config.toml
norm_place = "pre"
positions = "learned"
weight_decay = 0.0
decay_fraction = 0.259
decay_shape = "linear"
Each number is 128 + 32 x the weight over its row's rms, rounded and kept within 0 to 255. Layers, rows and columns count from 0. Numbers have three digits each. The size before them is the row's rms in percent of the matrix's.

# layer 4 MLP up, 2560x640, rms 0.0523, rows 1834-1920, columns 560-639
144:114112100129150132070109080119127135077160124092152107105130209093169164110129148130041104095110167114088108085113103086092111132128148150138134119091104159122082148116129166117168147123101148097094102095117176135152125095154072124135124146
087:109144207108144148127072101115113125163114096157120072110169135126116116104130143097153099146112151128157129168102088132113061087109135165137111107164150153226147163129180118128156137140191117140111171149104143167155082125078125067108121125
103:140129143118158096084123103132140094163104142152159158173194122094143102106113098107088170156145115065105113165141126130148068097067076134169130126139116097176136097159147082095159086109112120115081125096126173128127114114112136112131155114
102:109132151119136051120134059116181078094188130125137141125157210084094084140071117101130149137140100090111102096118124059168102105092066134139101114089122079106044161133151178106099100112117178139093091069126165122101131151156078125100182111
111:081097135126110126146122079138110110132125096113146155123140168143177060185095154113124116154128136133124113148121150125141112122084104140150108106136170118159062200097177174090074099154138093096152070135091132125152111136077080128149155191
111:113138139101109116153147082155104041105146121174123186100158151162205102142072129134112108127114149143095106089131120115151100125084194110121145059059114119116052151077074168090069113157142132061124137119120079114121176118118125092114142116
091:128116101142154101108082111102072060055153113161124063152192142103113130153148142117154106130087086145101119132120122105085114131043143168175091123134143142114061189098105161132094128149186161118133198139158123065126100132096091105129192096
102:078138169094140169078046115116099082123150111165187109108159142143164105143091142108098110063091111092109112088093081113060100130121142116137098074112157129129118164130136095122150122132185184114117120105170136134155129126118092128152127134
105:129145177118177121117105137135146100052128145126158154134101140077143092107121146095068153089087164099112081135140075090109085106152102143148101110089160090171164122092121133126149073175144150130137091142134147115146152097114082131125174110
105:082085190120076084109081067169138168121133139121133122106087136108125122093139150146096140133093109128170077110134152114147152097078133140087130005087183156170149096103089121059118131089120155092088062089089151131095107094094114121118157165
103:087124083139153146072147117117159141096145161107151055132147179099135178116113136103072111113090074134138113138104131156129151158061151112180133120118176121144131159129102149198182084159111096100154097101128134138113098120148145195114161092
087:125111145065155137112083136195123153089176144146134082139107135137114140072136103125040079086136089162094137076120138161113113118096106096115115113072123163133089094160144120083099096144137109181135081188121096132085122115089128159168134101
102:081101156145145126115161107186139125150190147110232130088150164141151098115156148129129122072127154079129127153137117112187131150137159108163130124107132164150109104114158133138114127163189132216071121103120132097142166128114111159158143113
094:106132152160187123094139184116110141142167120088123120141083160129133147090174106087063101145125132113096114095191142100148115107124090184162130144135157156174095105100093122125107126137112110125084102149088105081119108085133136131171188144
094:114121168088181135158134126149103096062085109143129138072124143093130141122104144078097106104164151121118143115122114071104144180088146099103139093112120125090116182104106087126123171165124094142165070155146131111119137145094042142124150143
094:100177139112162133147092101137121169103143198122131108194102139127105129166108145140126166197140165069086145081108074168119145161154059059124162079106117160159179175121114110162167139124095122156141127121099218112142145142138126166168134087
092:123122119169146091113162088162104110116171140113173118168108087117171166167124106131115163155117116096096129127144154148133116122129150043144149171144154134122146125145147125193111132102143109041137135087130187157120120158072103186112110075
095:152179147141105047053102140092106108173147127143111139131152109101167140139117143135131181071108145171092098141101096080140134116080098114143148154137173107185125108164122138118158119124134192109129133090138135082170086189094090181155156120
089:137151136087172135143139091146067132140138129064145091093102162074134094070132119135146118131062096142170079174132118154147084082091081168150099092176159123185113140103127092109133110148172159129116159139120083160124075132105162126148108125
076:116128135145156098127104099089165163170076158125086145155138107116153169124131134159139103102085143109129130168059077082068106091098126089128150153127112231137168131172134079182092143181187169162151117133144156105153163107069147138113098177
104:126149166094158140110113177175141086154099102104140095133185145114138109144104143120094101106063116144165090117093092100104084088098132147134119084140166088149152121116119090137140127102216213093086163169140108116114116102104072150148151112
096:136139140166164175110111110069110113204161199098154151235191101146159151099137135126119119129114138110169094105119128099096135131144138105151092121153165163139181112145134124169068189123172166136151108122138122118168084114024118145116095100
089:114131182124135120052100140202136099078122146158104125114142145114095113138102123118116117107085140113142099144157100073101122149073124151139134076107162153162104172113117173105102087104181139100165148195144110068150100166091082150115153120
115:097140158142106166116121081188116164107148111106146141107177110144202140126105181106077090138113112159169129142142128150086126115094148134152099111105140159175137125132120125100137161154144118076099111181090121133141107154162054145151140094
104:090097131079176116098087089110068125061120092128166152099144114115164168154078119124120066068111031103124125108134157171073076072122140138117103164136124115140131155096148101103139137109205183106113124216102144042035124166078144084119132129
103:086172138101129149181166145157161137129103154161116094211146114118158156118146113116074148137113152177116117162121105099158074130111104123154109118114114085138124087096175173131161156100162136164103126178109114093095106098130158131184141114
106:097116113098145119110089097148092095134157064118151088145192141128117131146085132094133121164115182130126133142138143128125116158110103152161093114096141197074132166033157195079085093139091141085091096120126175144084084108135144166140130145
101:113165139172183152127121173104103134096139110114128112174169097085086109169085136083106128138099116144144125074093133137146123135109106114159116073104131120191134141184112119162111182182120115105083090066137170128042113140131101118105128110
116:106076150103111085155107079160166074182118112142149108155133114149169124174077151116115137145133086132158123096096152130135110118148109068137073135020102115171105082109162139158088092096103085070087148102122168172152163135177129101125161122
109:126127141120121065140148111190135137097130122132105109155106169098072166129212135153137135123092088117112144116110117093109114140153114104135115112118100142159087217133133207103144135093170135143114127144136142077091137091074105149101127105
098:149151167122163141099172110132109146134131081163154098103153076074160140131102107092134091093159149143145120084141078098092120138169160101146112129126163065158123102132205118180109155140179103142085165084143102111075102116092086181132121085
101:084089178148151112101114125174077099135156140151192092124125191132132123185155165128083164135073143135087103075072154105100126114134167133126077136112094102147100119094137062125157086151131098111142089107090108128092079120118111088158128123
085:078113177151075139108149146130115132112137134123118125161130112120145171124174109143080109142127108104109120076124128103086129132119089074129104109138137134151157154151127084126132110143100108108093120086097130138105053126060075163159130070
085:107138154176148124144079090132208119096130154105125149148117090076111141181140128139112108136161160132125115110091050036132114101147106067156112083152125176154112149168141143131102119140182135145108149122117145058098122099088098121119127139
114:120159115077159124057104155079130124129162140152181121167106163117162182132103111098076104106118140175144134095113050095130137137091163153120140102112190092162112068090111133147161155083133075100143115155119134123098101170157158143174151129
090:119099141120112171124089126091165076092118184115132082184141112177110141154114132113094131138142163152170091127163057097114121210119042081150094120028113080082140112147131139164073152155165079110117135135174148099125127106119135097165151106
102:118117144137137168093102099178103095129124129126178077119157089185117097133126118173097133135111147127180095214124124074131143073133118122128121143155147154157122133183090181174107139147124170136107138117105138134136105140155091087109101080
108:120129131053145065148093137078101106152113178111134128131175085150145146165132151145107134119107163142058123080134062167076079116162102152159100152099173129124122132193172147134158158112152164133115110171173153168127133108166081084104167127
096:068091166138109169094078096133150104096099097102160176153134134093194128128067163133084165142091105151068094084119136050146087102081113085141124119061154173131115122101100167082103157180152128128117145141095111121117116081050115163150132121
109:112092159117179133092107105151067113180126069085148082138164148111145127147118127103111087146123159143116131169131168124134101104162094114128118106078204134153159088122147127122114103109140081131081140155094181084100204062059131138163125128
087:150129140141085158161088128093152113152211188213150129168133137055087095145090171170090147133143132088190094100136115078150106153113163072143107125099146116174124112152090111244083154117158145182116132094186185118108173114161097157133140170
102:141109130143150134116137127152111088150087122099091137131210136120129114068125117136113124170067137106163107102146162143179056141056192157162109087114145107175119158099103137126135129085197133098201124149113094133091104094069142124151116127
091:081126177120172163060083138151127142095151195155148079171120135127161112167114152065101098119070121124123143152139088075098144150130123126149142131124202107150115104073097087124141143169143119112079121112090174182137146102121134121116155093
092:165158186162137104095101163110090108148190122071153122130108163174072149153144105069111200173105134087108123097122093157145129067105161151146092118137167131170070140075118134098164156154138110130105087151139091138153092156092153099134105160
109:096127094076196109081110061170181096117099081124113035115124127128169086162128185106102126174130105126106103140126167045113114133159145068142167151119143093241117156168127141136108109105142140116069172088118170112126166107157138105134100129
095:102111144092146135052157154080108134135143088162113115065204140042133079155067132083124141140070180116174121117128114114131102115105137098141163101078164185197157159122127154123084094156138123097120114176098153145143110117065115128156140114
105:085134144070165138084061129126098135094114133092134092149157158138186097142110163131033162095077090108109135090126095104122102127080093127139104097091139101155140133117137135127127177100206141100121126135154145150142089103113106160142163075
101:078143161109169136055083101149077109142089106143127066175091116114152115062113146123119166064109138126172111100115142082118156108123112127125159102116177120142097171076070192101150144176154161107164145146114194171134096126125136126166097089
105:080157146155148108118136169151170088165131121096128142138147126116123170115179123102136073175137148140154132066140128105128121083164085207108178112103130161175094229111097167086142110128137173064147126150099139148045100094110167197115081091
098:120172155090124143084151149173169124171129108136130165093141098122110098093149138104099084111112186133140109133122071066117124155141102111103133166101190075126136095028136156131105127141158140056166153127121102141144130118131134177123116153
106:136087169115118150090114149082113081105116117100126147096127195082152091050091165101108129140135127185145122127126134072113080191193130090104069094117123156180104092146150141113149174176162154139200120097123126087108106110104079159124166183
105:141080134106131094118151134113132147101155128102118120092112176149155177118110148127136100143144182086120127110127101158052099150119102110140158119099101018103122146159112152129086171108131159040167158098123127133153117123121041135113137120
100:099129161160144134147056146218135081115111129119103129174094106158139171143106139117107122122085095135129105168140118128099118089132143136136081152125083177124118164083152137064161077158125153159113094145101145081126130074121137116132111127
097:084123162095131117081063137141134106112090145120161105136170141062134117093111144094033125143067136158181090144092128093129103131091071106128102088122121151164150150128127153152161114163208136091090116126090164100099152128096050129144125062
106:108104182102124129142056098186152115083114087101179140132154171091207101146101149100096087113051157084120095110155089084116082153123102127157105085115185125116112087100129154092146099148241183110125132077092152111112095060077110142129147151
117:094107171164119192137126159168052078134175095115128143174089125109153141077086120136157131120100162155101082143111174146114089129131120152165074173152098164113129136063140176114126095100128110065130155145123110082139140067118098089134123128
095:102137084133113070108102114100147120142111128077143124123112144150114148137138158120112135114126046128178123130132133090123134116181127116140129119124133107168112132183099122117191162147086158138112137093145170047146091146108079144116142133
106:190103091137105096094144114111147101120112167147110141120068175118136227171095141126072127185105102081084141151102099090048106123120166102115135132119104180175156086158117169173058103076107071137036089115125119151159142098131145122135166095
099:093098153098105120148131112092072076112129105124155097130126132108121131121044113132072156095171131082145105117148168095174069127120108125160082066078112150093026096093155176149127140141148097113067119127151142110100167078109071135179167164
102:140122140126180066109174083169094088111173102141107127142117180094168072150108134112133122095146208103096098046114077119162151170161169154133123136124121134088061150124097185116162149150142112153097169122121132093173119081127126133135148148
101:092076140127137097121139126149139072091184079175166085114178125167090131131121140097115135079136070131180127120138119086128121118072119097166109099103152155151096205104135147128100169187116155131152135118131132115106125168048078187121171132
106:114135150109182139115035141166105135096161188094177146116159119117122108130160137138040116104078112088129136140114131070127112133083124097144097136065125192145144146123099102113106124150190178127110095095139194072151129045084103156104164092
094:106061099142130112093142144170113153107126173149107188146080111180108144121168153181126113142101102132101112123090134118034109157144117214124109163097076112137185055170088087116137170062150136156099157135152165096141099099122077174116142167
102:149138149131110069115129132114146147068135190105127115198108102092126162151176118163088118109137106159102099132086086179098100135087114155110123141155171113188166112101116146085137151096167132137102186149126203092096147141120054077158113127
104:152132079096192113121106102074134159135112186080148104156176088158107177087102105126106085115145155184125120120130075063108075104194123173112141125107178139148176138104146106158121163085185140165117170119145176090165154179082033126134128149
096:132172107118192155119120104144143148119112182063152111192105105142141182118082161142115133081140110148101125115107114117077132136165131141107116133180134175173189095170140137158161178124165120125136133060139218104168185060144057194134151106
099:105128135109112153125068055160090101097164122112140101188088168106060104139081143163106096163129103100099123096145174145110144194160155155118129129047101187093153152085114198111128107117111098093070131076126165116150154137121114163119131119
094:115109123099128132100117073113105159073101141174145113159092157079170140196105150118124152099043139075151110076140162117082121133055105133171124107070097186129124100107146199091071128099131153135118094111136166138131168062112146130173145161
098:084168161109176133065059142173097117154132141127120120123150103072166144119128162116047112120068162136123094123087124093105103128101119100130128065143122131181145129122131102168107125096210119133120124098122144082119069085090081126122122098
087:095095159075092187093130140101091156122066096111141098051106121101135102080109137104130115151138150187161142128087105087139121079086142157111125132100156148149169170088205143090127124140115192115179106178121143150146056124073141135134102132
106:140153145116155073065170179194141120167121133154121110055172156091144102165135115120071164129123207107104119094110169107101160097083130155111109134130102100151161097109116098104052157142169104103153085114135107074088098110103098134134119131
102:109131131073085103059114086102149089157110156181121111059199144179221177130154143109144123111055155121121125122112090154037117130164108158150112053140090137155118120146206143168147138086108131168113116119085159081138104150132098120109123109
100:117089150121095121105117155149110099135138179176148070081165146099119081088124118084058098107131140115091132155100123100102121116092130154166108155073129119127110144159127200176116136132160105114117104122094119108162085134109128149144156173
099:105084150114167074138112104098094129083085108165166113127102179096133122121074189111133146055076140123112113153130129044097137095123185133149125088093140148172138182109127158056141125118144156119097102117113126110114131074114112099108137143
099:092134175147159098037138152147086137143105107104174119139132122120215108134125145110168156127080141166163084123116087170156143130097099122135102090142111109146126107180128141191164088156203152133081113109095146139145062123117128145118121121
097:147121156097175128143124092106107140162122156105135102119095159130076069150118128111102168124139145109117143117139114057139142126064092134162133125136124120123089105102134131151081117159126071143126112182132159116146128116005079107134159119
099:137106163110150115131067121100134134153142165135154076149150152074196109090105170123124158111089174147127120091121104116121099083142086158163120106109139179136123164082106136122146115125204138123095103115128162074109159129111061153141149137
095:181131130120133151083169140098185151113175084045137148109144133181150153103190104138108188139108101163202121131155051185110129151206183136130143123151144111108108076141047191201188170123133116108125182139128172185093120145152123071139154129
114:126080125117123102075132070129100123151196131091145139154129132105150084147191141095124174105151158142110077110114110154100093118063128183150076140098136105108135096096131159157114095172185125088099157105155125145106106096152118128163120104
103:121094111085109131084159117187147132120172039133154099169086195123188131182099096121131142129143147113110133122143138128098107174047113153145137127108076100141106069056121211097084137108112107075132125149112148144092122061134128116146155114
097:124128151125151176106110151177120119111060089145159131126203096121186089111081150096123096105111089146140114141107127143123149127139121143185129092109093125131148161156161149112157139129155122138165145151122131126140113130033022152149110131
109:087086166153170121073152168122126090124180153115197079109103138104207112087137131096049141128096098105105092153136162099157092109070162140133095093190158067171139081078136130121113105067138080157153133146114118146075056130049115121106127041
104:147060121083106203116110136117113132107114145126110082159115141115130117110131127145132122105086056097113133097097084127102097146128094149127119064094086122229149171132175172158176133095155065142168154090146151046143137176191103142121131115
082:089141097089117036106106086157101146143134080130172093206110125111091123134137131130118132106148115044158113114144098170101127138131060166180138102080141154146108110117203104144078099144127138177063081099124199088123159112159146216154127095
110:151070141170085159146144182136141109135165105142147107112181162176148155120150142144109085142122171066147155140123131078020101107142134154163107148121154105215162119085132079083123190058099120134048106160122108059109106108100121154140155155
097:156148081132093185105114079104150121076121078149172078157111119100149128193087176065080094122125163103104121129158103121038094095098167188172129122067095097195153139152136174128082118147114086061078136130113145146094155084158100118137155130
096:126073103165111138139138141162175086082156080122139136127088115123114126135137127143081061162124055097163158142141144104135146137107157168119116150144116128108127111121104156091114176137206108144105167136122074158137110102078159130097131151
# layer 4 MLP down (transposed), 2560x640, rms 0.0363, rows 1834-1919, columns 560-639
149:129141123139112107119109163122177094086140168145124162096133109143126145109088138126120111186036110096147188104151173145113179155113122138209156095151118114110132160155169072159153152145150146113124121122123082124127159126151133139176206104
085:138152096126096134093105143144080120146166129143144121141161103096123174197115158130097080132127110146156168116096139174130130202184131223105095136147189093100123136100139056144115173184070133084073108081126133124121117174146223131103151153
098:151115117148147123116113140088086097163187078101142115119127137134147123159115125121139110099087119145104140162129130087155111122152154118159148148132094158085166138098136111141118167163127143096084140100139186188156175136126101125132195157
097:079125103188104096208112094115114131105109139114138138151178146118111145117133109148077090160130117173071117157094164114186212081116135075185120183059135137168085107182130126159141064171116198104121104109119166179061029158101063139132110158
124:124066142160137095110088159132100143130183093091123191116104078134162111094141117122065132130134145167155086104118075159155164110149137157117153129099171142065119066167107121181105077130140154140161153210111129177171142160132133135114135120
118:109090157082140105141086168165130123106093153156122135145109109157140105136104133134117134071113181136133109173157132145188146106128144152126164139087114134147063043161102176115116109109140104127140180131154111156134134094132114124102105105
098:126177082132109142145095174105100114082146106120125114163140110074143138149171151098108139104136149154114134131101063091130154134131085107162099135103138126179146137139126126122153151145138096090160173116138172095135046157131126160184111155
083:060094086183188131121108165147165101197129123106131146099137069115167142131133107131114040164142134142137135140103113156118102150163143132138083122127118111120163124146195093138117157124156149115102113131152179158178072080104183143155113137
087:097093069155130114122070169088153102103142111088160121075194170142128133133066142118065148137085137129150180150123071127111109143117161131114122110100181178160113125109139141107176144114151121118073094089169125078116119158090097136150147137
108:146122112040138128139151166187121194118089183127166124133118111160120104149116148090132117073175062148152139122106119117107082125149127127143122132091110156111116134167150174078169085140119083151144144161112140104167144201111145130120217156
103:096160098045132153185106113122161176167096081140095109115161148090100113104132152115137142147222155093123094131143112199154108086212151128125117115069125100061134140142134105133138149175131045129146111097151150117137168154158090087148154120
066:164164085112161099157146149154146165102052161122127137107072093131098125114157073183150103175101111097127164112084126146124079148102135142159177143109116088152054175151132169091145129121163126071134144113132138171139067171117103104155155076
102:122135120133085177130182159183138076112104155139091120230144113080109207139154139126093168172205056184134133151118156083070168087148078093122153119086133090189132123177149120112139143108117131116138101114135098117122131108148098117081141106
091:077176121088025213131137098087120124115165103129159103136184067171178115098157168121154129089124079145112128107168126145150132112115175158088148189095102128084084134111086160168190118121123144085108143129149113130172175161105184134167102151
097:128093148105130115077170151087094136127098161113154097175107142181145114141155102134148082126181173145135134138140145161120110136167148143098133114152115161171120082155194152156180061125123158131145184126162154103119097124146176122146139122
103:110149138183124099141080135145153128080138129090119128061116093110091161104165124125160121150121150161100162129114117072154137157122196112151108133184132104146096108117069187115117145139130142113094088139088112141157163111167133085174135129
085:104096141125125122140098165099096133108170156142160185109166129134135132068130124119134117195130143066126119142144119136150143170101123080146132160200175167084148179092136112194058166175137176131158127155165134129139107070136118111131198123
094:115143121098134077182160151089127129130148164118178141121143085102140100121148145134179171118143129121076142098141134107086152143161117124092116145183164140109129134121146116162146204159102131134113137069089146160163156118116113112121173130
096:105096110200127067187138147163130108145157090116069171108168116194124093169135165155134155152143179126115074194166146104132144134114158137149131096129115130121157165148158139089108185133193128129136092138149055150080129108135084096154142153
088:117088090142097174082138145141088088065122145136122146129122107131113135185167148180135117191127123169122073080180128154105147168115145185137114182151139126119159147050119082150113152132128099115150154097086135129043151109140118200155085115
076:087157141145152127060121158119142157134121111096159098152110118086134165176152099144144145094170110141145142102116075107091151178119174111126139142106152169191154145106130078131149161121193152069161142141195177148149130084114088097178077135
100:121101040135168077147144126121097150125163130105154097172123172149121149118113058144149173168142095064155129207149150112112126116104121072103113149115103120142116147143117128097152167078113152162089166113108134071143114188088202141143134099
093:130146111118122121103092156127149094115141136112120126130121076122148124135140120092135134125107111135147156137108093118144125114109118182176106141122144153156177129119127084124107089099135118043151149156136176099104085144096083105208104142
130:074132100083098122182096116139105161181118141110171139148189103158146152096137147118102124075176171096127130194177131169112189096084156116099128127094118133106090169192138137137152102135199059157095133110170125060119070165175139112156162149
104:144146141159070145165111173156098138123152196081094100083111110101063128111101170069075182102191120108129147139128188043161181193058126117134152152104125201103158174119149149129088128150139126168152112193106162169126109137176104078169177109
105:126076142188148174124078125134152112126130092071026146036170134128112097068081140125194141124123109133100205184129155134128162154057137155131150119131143156169171124108144112111083133142133046124131135133171090114131123218170166171134118146
126:155090174136120163255124201135137120192143049148131175155143099143102159047123140149116213106118145112130127124099112151117102164101193165129180102087160124080153129156180116109118145136129093129131226141094086141095090126111212117113175153
120:139107141152133082152212042125148096062189152144065105099134171107090094136108157156106142159096167104103089085142160121172181158123154099099150131116113154109082176067133156159136104175155145168120141079092160096147143176094131170169101104
125:140165042113124096129120155127153144161121178153108104169151120078110084206153134188164153145125089079129156083096107139164123100125108137178132157119117114140141127135155110138115161092103112152094172093161141161094107149104127147158120141
125:129109106081097071133117163092156102141168081157192121088139138108135137194113109117126110136139096106217088112122137107132092148109110139147086131078058208121131099119160157118145143110142078114167135127125113157083090127114135159110174136
103:088175132130129134125179121121082095102148092174161117106161186154145178102106169108141109127053104151108112153153183103103107165121129151111123129151169149168093129104128132143129125163083154113200142148123116089161135120137181141141178163
099:078150128074113149102121135049074067115124120159194050174148051133180181161111128092189174138113150223091106089080136116081154065138118169145093112144074128095123217148131118158133147144124143117142067162144196175089041157128108082131136143
076:122099112081119112096138083125126117103168175074159178123129123149176131160171167122115144127068160120121141145099101119130142138151127160158121201082099202110122101127057165223156121153154147089119131132091115149130156158125158120078083135
091:085071138068141051122147108139119136178177138164108127110157127129158096163116135121145126087147149134129115110183187109149103169113121116107092167140128153126116156135164178095110186195087105168181129124086093121139165122019145191158122054
109:143095065145153170139108154122139108145162112094094121087154145158140156118094142081111089108231130152109113149138080090121087173147186097141148164155145174101132143093185112108116107121092093130171140163131102110122115147108140139085133146
084:090079084053125134134139157129143164147187133118143106152155123116146160120078176077174147130120137212126144125143102122139139133106166167112143148076120120094117104135152131120156163138146141096105148143165080118183079154099167153138094106
108:111074117088170124225177118078124115125083036144142112064143082139184055122103109113120130113169153075103150159090122020139146117129108085115138100133058106117021137098151160133143113146151135150138113130153201120112124063122122134181164143
106:153122073177158168128161058163164144094176147121121153142149156085098095157115140084065117077136052141098134093117135181147135099135110130121111081099080118118138107130132114115163143107125179115124105121083164106120084118087102108142116098
121:121093117109171182071110155072107066092158154176140116158142150124149125157107173097099101074181128114061100123077141105112101168144089181194140095116182137182161160111127084100131124160136131111145166159157139158103125123088109147213143171
101:128123147096141115085089142114135166129087169091101100088147086156145095094149150144120150142148168115125136102132183123178089073119157067177135162126136118123133082100100142101085126126168111103117124132139133158136095142128167199194131197
091:096068097075200103119122134174114165099118130118085119139086109121142126136144119168124145150104106157145142115121185138125123114134154149141120111138138103118092143100143111086157200145103132109122165149116101186106088104124118061130164108
102:039110087097076166106164166073111108148112114160174161132183127124071093142119127094092082118170125106142126193120103022083157130115081130115160172132094131087074139124143106169105114130120072138192135152128116145121115145074192132121099130
100:101163177131125117095024156121108133064102164093115084159162071149099156146092103072124152142147090094099154146106100137109149117110118114135152147058093162223126154115090120140147133158146113116110138166110159106117102130107112139119113149
098:154110070076123151145113117088170116136131091147116055188093180106157086144128167116170045122135150136061108152162122106072121145141172087114104169201153076116121098142140145175150148143139110112117127078169185126138121073059117121183100133
118:145085092069097126182100105138071122130097138088167104158107175143155085155083155128181116136159109069129144118158136142141157089172131155158182178107129155127118115092157122146119123085126136156087102133180133097140167103120148106179135106
100:137125068102173148086105109091112100121138131142115155139178092122129115142129145061123111098193094154127117136086084098059154153114090085168170111106155193148166156104180103121069105103131099117112126131165193148099123132100081133171115142
072:106150203111115133100092074117099105122196142169127123145133072130168115144073118134093160134164105084114129117111135107128089134116145110112106156064119152143130105085146130116150131095127153052128110086147162119154109164133162122150078111
102:114132120158149082040147122129094142123144125162106067159076131085111094149154148112171155155132155143082120130135154191103172121193115142137154128124123143130101120139163138092132131138100116136131187105099169104134099174178069136118111136
108:168084151170124156147038132162140122131107109108090106104120107165136087157126198110138076123149105158155162222123107116160153164156135136129085138117101109156108116153137123149120076133055155144072191101127117141166131157137066050108128180
089:143067078096120129128144109098162180139152121136094145112105149125094134107098124131139152093164160117162122145138133188133128106162129134096152164071105133138101080085163113118143132102096127176128122082109157122125148153184086160150109140
099:173090209104126104185092125130094135122095159034081143161126154121131193126168114142168119146105099106106129207117212146216159115103131166143148185140110136106101111100105151136098187138138142122146173148111126069128145113125155111146140159
100:119114107084098095209152150110139172126124123148068126135110171105153159171106126120120070068167123089117122167099140168164046131095107137105113158083109114067182183136144080113148150116138184170144160162154151152134127078120196053105154123
100:114155114130115134141122148167133107093094211146143169164105134107111122149146098133111167138171148141174120133125121166125208161131132147141162126110136151108161138144085088143175077187161152125112098161148120125095099146169098066139105131
080:127141139107146125069046153143111095102125110133083068130184143116127152136119143147039109119112145113127155151068126092164083093111115094169140083079135161192118164100155152117165101149198141093131154144138152071143162096097038151112109123
084:143077140101103131188119155173137101170126117092111140091122085107116173100102139066064137137146087102145103134061109108128129167114115112110147108107132122165176073144176099154122139102175146150118089188158106103136210132086085137129107122
123:138147102087136126118169133127086176164116127107160159123138088084064099131119117122122144121174149176072143103107151147176146087101141126139174135114138117156148096115140098174145129108098126136150134127125150144042079120126105143113162099
101:134122163066173122227125140149108133066145169164098144159126132107131127121129075128170157131079131144090088108136097131118058165122167158130101185139139106126123088107095090133091143124124078163143157135103143116177138118146123083080144115
115:142155170130126133091110161148099114074116098087126121134151166125146068094180089087156122085137163219158147151120190147149155153177104090166142121141192103091081156096110111051135084149146098147113121120076110160081122107130130150137101184
113:145124099132136145108120122083150103128092084165131107110192136113123130136134173140128118110152049139208174157138164080180125050156168116161108085158118169125066203079180127093132152115083196122175174099151108124115102188120119166111149129
106:089133163111141189124101153102108100191092115190083134099118154132152108153180126170140084113155122189153105115097133108160070134082154126137090121084132117188110074168172038136150137129121091191148133184123132096060118106051100144104120083
097:110169104126092151064120140107151092115121154117121140123093124176072186138134147094154135152138138131129107205122136091089113089130111129125135128189121084083085134082123166154168116152096128126165201164164072139147156135153129118130132112
074:131152107110188135101100105156110145092152153072112107122133078107136102104165122123120121144135111092094104195162091058150087104087152065101184088099114145113166100122178100125087126159137088133125123153121142113149109131110111158097159146
088:161118133096142134110135178083137126144103100101104150089081107074081134115171030110166160117103137108125114102156156134196090141143121159156154099163135123127084171108155119132113090192134160127092160081096127106198113175126148162141170090
103:102124101139129103096134165110111104127115172137117141149145128108140158083124133085139121121206114144134110119150135173153116109151101148125133151157134112119153111082128085162135122148078130164151096134124146129141071128130131190143078118
106:115119117151103164151110197191096118130164176113076125132146083128130160126143109076111120126162108158112078137178137174112096087130088180117113117142124114102149141098167125097155124122109114201181159232153152062084092146114139160116148158
096:085146174162058129147178207148149154109132135132094168150140079151154122152211153081139199148088107135139152121189135121143126168096211113140103133131136138138103179111127119070137155082072087127148173138143092114099063145149145092105110124
110:132049116159197195088085115129123123081097128153162073089159150133079133110155154115104117123047172070122156083144157168072121156162163113150106156152164144108115141158104109105120132143118147076103063131116114177103169158070083080119111106
105:180142144165152146074160160128081097076106078170125083106162154078124135174172138087092167112132085136104121127142116125133138141111117174167101129140129198198132145091126067080115142159207120102122171174159137069100108121063122181173087137
085:098155161112183137083034198170134124068114130109137105130146063098154147135164161139062104124139102162155204151145055088116118115138108147112134090111142124205098117161150124142119118087179111136121155146125195103119072069132123107105128108
090:166128126118125092079157130146122087166110127119109138095077093098133088101126091126148106073123157161139104155188100144117125127086099093139082097127176084113138117124137094077147169181105120186088228137160089102201065096058101118149136155
110:056109118104125157125147110125099154112084124125167156073121084128164059200124137178158140130191180070096137153144140108113110100108174091129156128047150068167096141134122119155106121091164129127174113136168092078120107111113187086161101126
113:098134098194135088143169112176072148157141108181086142101141147131141109106118164156140107124189101138134091119141144111112193200140108125118114107118112146156138185128073147126105164088111136127149152102135124107097143124137117122093156159
103:121107123140148089163107164115138148162119132121112157064154138114207125113137131188119077173165183129151086112135169103191106098182131154125141123134185140100090129139135110145123152100134157117115146118128095179114140144143081185162121195
101:162138084189094131114136124100129104135119104131081089139134081143158128119157110156099141152086081116154151146160112097141103080120154099099172126143147104151120151139145154108130152091119125104141134104139171078111149156088100123089102127
102:151138047099114109130103173081132093181129137111177188120097153150134106095129104175093089158212067085133139140138085130184145177153092086146159114144118137125136180149184167144175084151116143150128085113128138159100074134116105166086130081
096:123089097180123184126134094105092096121127130099142135160111086133114117094118109163094188121193100108144151119119039173147127103142157110155148117156094146041132121116137161139199096174151137161119145170119134120151132100107079113106086157
079:141132099109161137090118116147127104091159154104145112137113130090122177171143103101077079168144084150126166120095102108141118141122133139172127153132141174184105156073141098129147122154115112092079153107175175136133096112110096156137110156
098:116105074119145125215119067142163127135062160129087127072156113153170114150141138127128067144168138130109073136164096156139159142096159073125122138132126126136135140150115151050119170144114091125112151166151081127109171115063130160124155096
114:175120163118179116120099145086072083094123123175096194102127169159149168089120143127099143125063117089097181133133135107139113084126088146126132119193126148142149147141109127118097062115085147124125131169088084105142188116109089136110153148
112:129167122043142115126117162176075145088118129158135119165125126109156098148135091133096120135141124121143137127160164141082082107105098118123101072118110134107103103120117082117094123154182087132162172113086100149102097167102149122168182131
102:130122109122123157141125160103126116123142131122108092101114048188119156152156172143151134116125089104104111098149105184134103121155088114085085092079132096155136197124112080106064195107082148123125130113106171120137114176145152155138116154
100:147125150060122075112130171088086124086149124169116141143165097083131139072134059114092062137157171113152122139086127134100113127161154132116162106152096126131165085166102131122123091133104135102109146159127177153126109091112123108158112159
108:099130180193071071170112172160117132141163070134142184153104056183166152176151146139159166156157095086135100218153143136141097128087168149122144136153135081113083139111181114189102106122110156147128107057097123164081112065150142145142096113
083:048135081148163145128079155111137081053120185137140179145135121179128107152121175088125079150158147136079091134082062153150138135160107123209101116111115120100117147087115112135124156145121141112073126128137122118169093113151105080119131133
114:124136182091173105157168112198119140109109117099122083102164179123178135134142128086129131072107133099095108155135146143123057092132184134115150130114101154138062105157088193154121126131153137172087097118117124121117144101141159131124131089
077:103101152203162083193157051149131105145115167188108168098096122144119120124069119114170130175142049152098090123130100116165085127143170142185153150125151110144106180108131126119056150131132141115125119101112176152063070141070134159148096182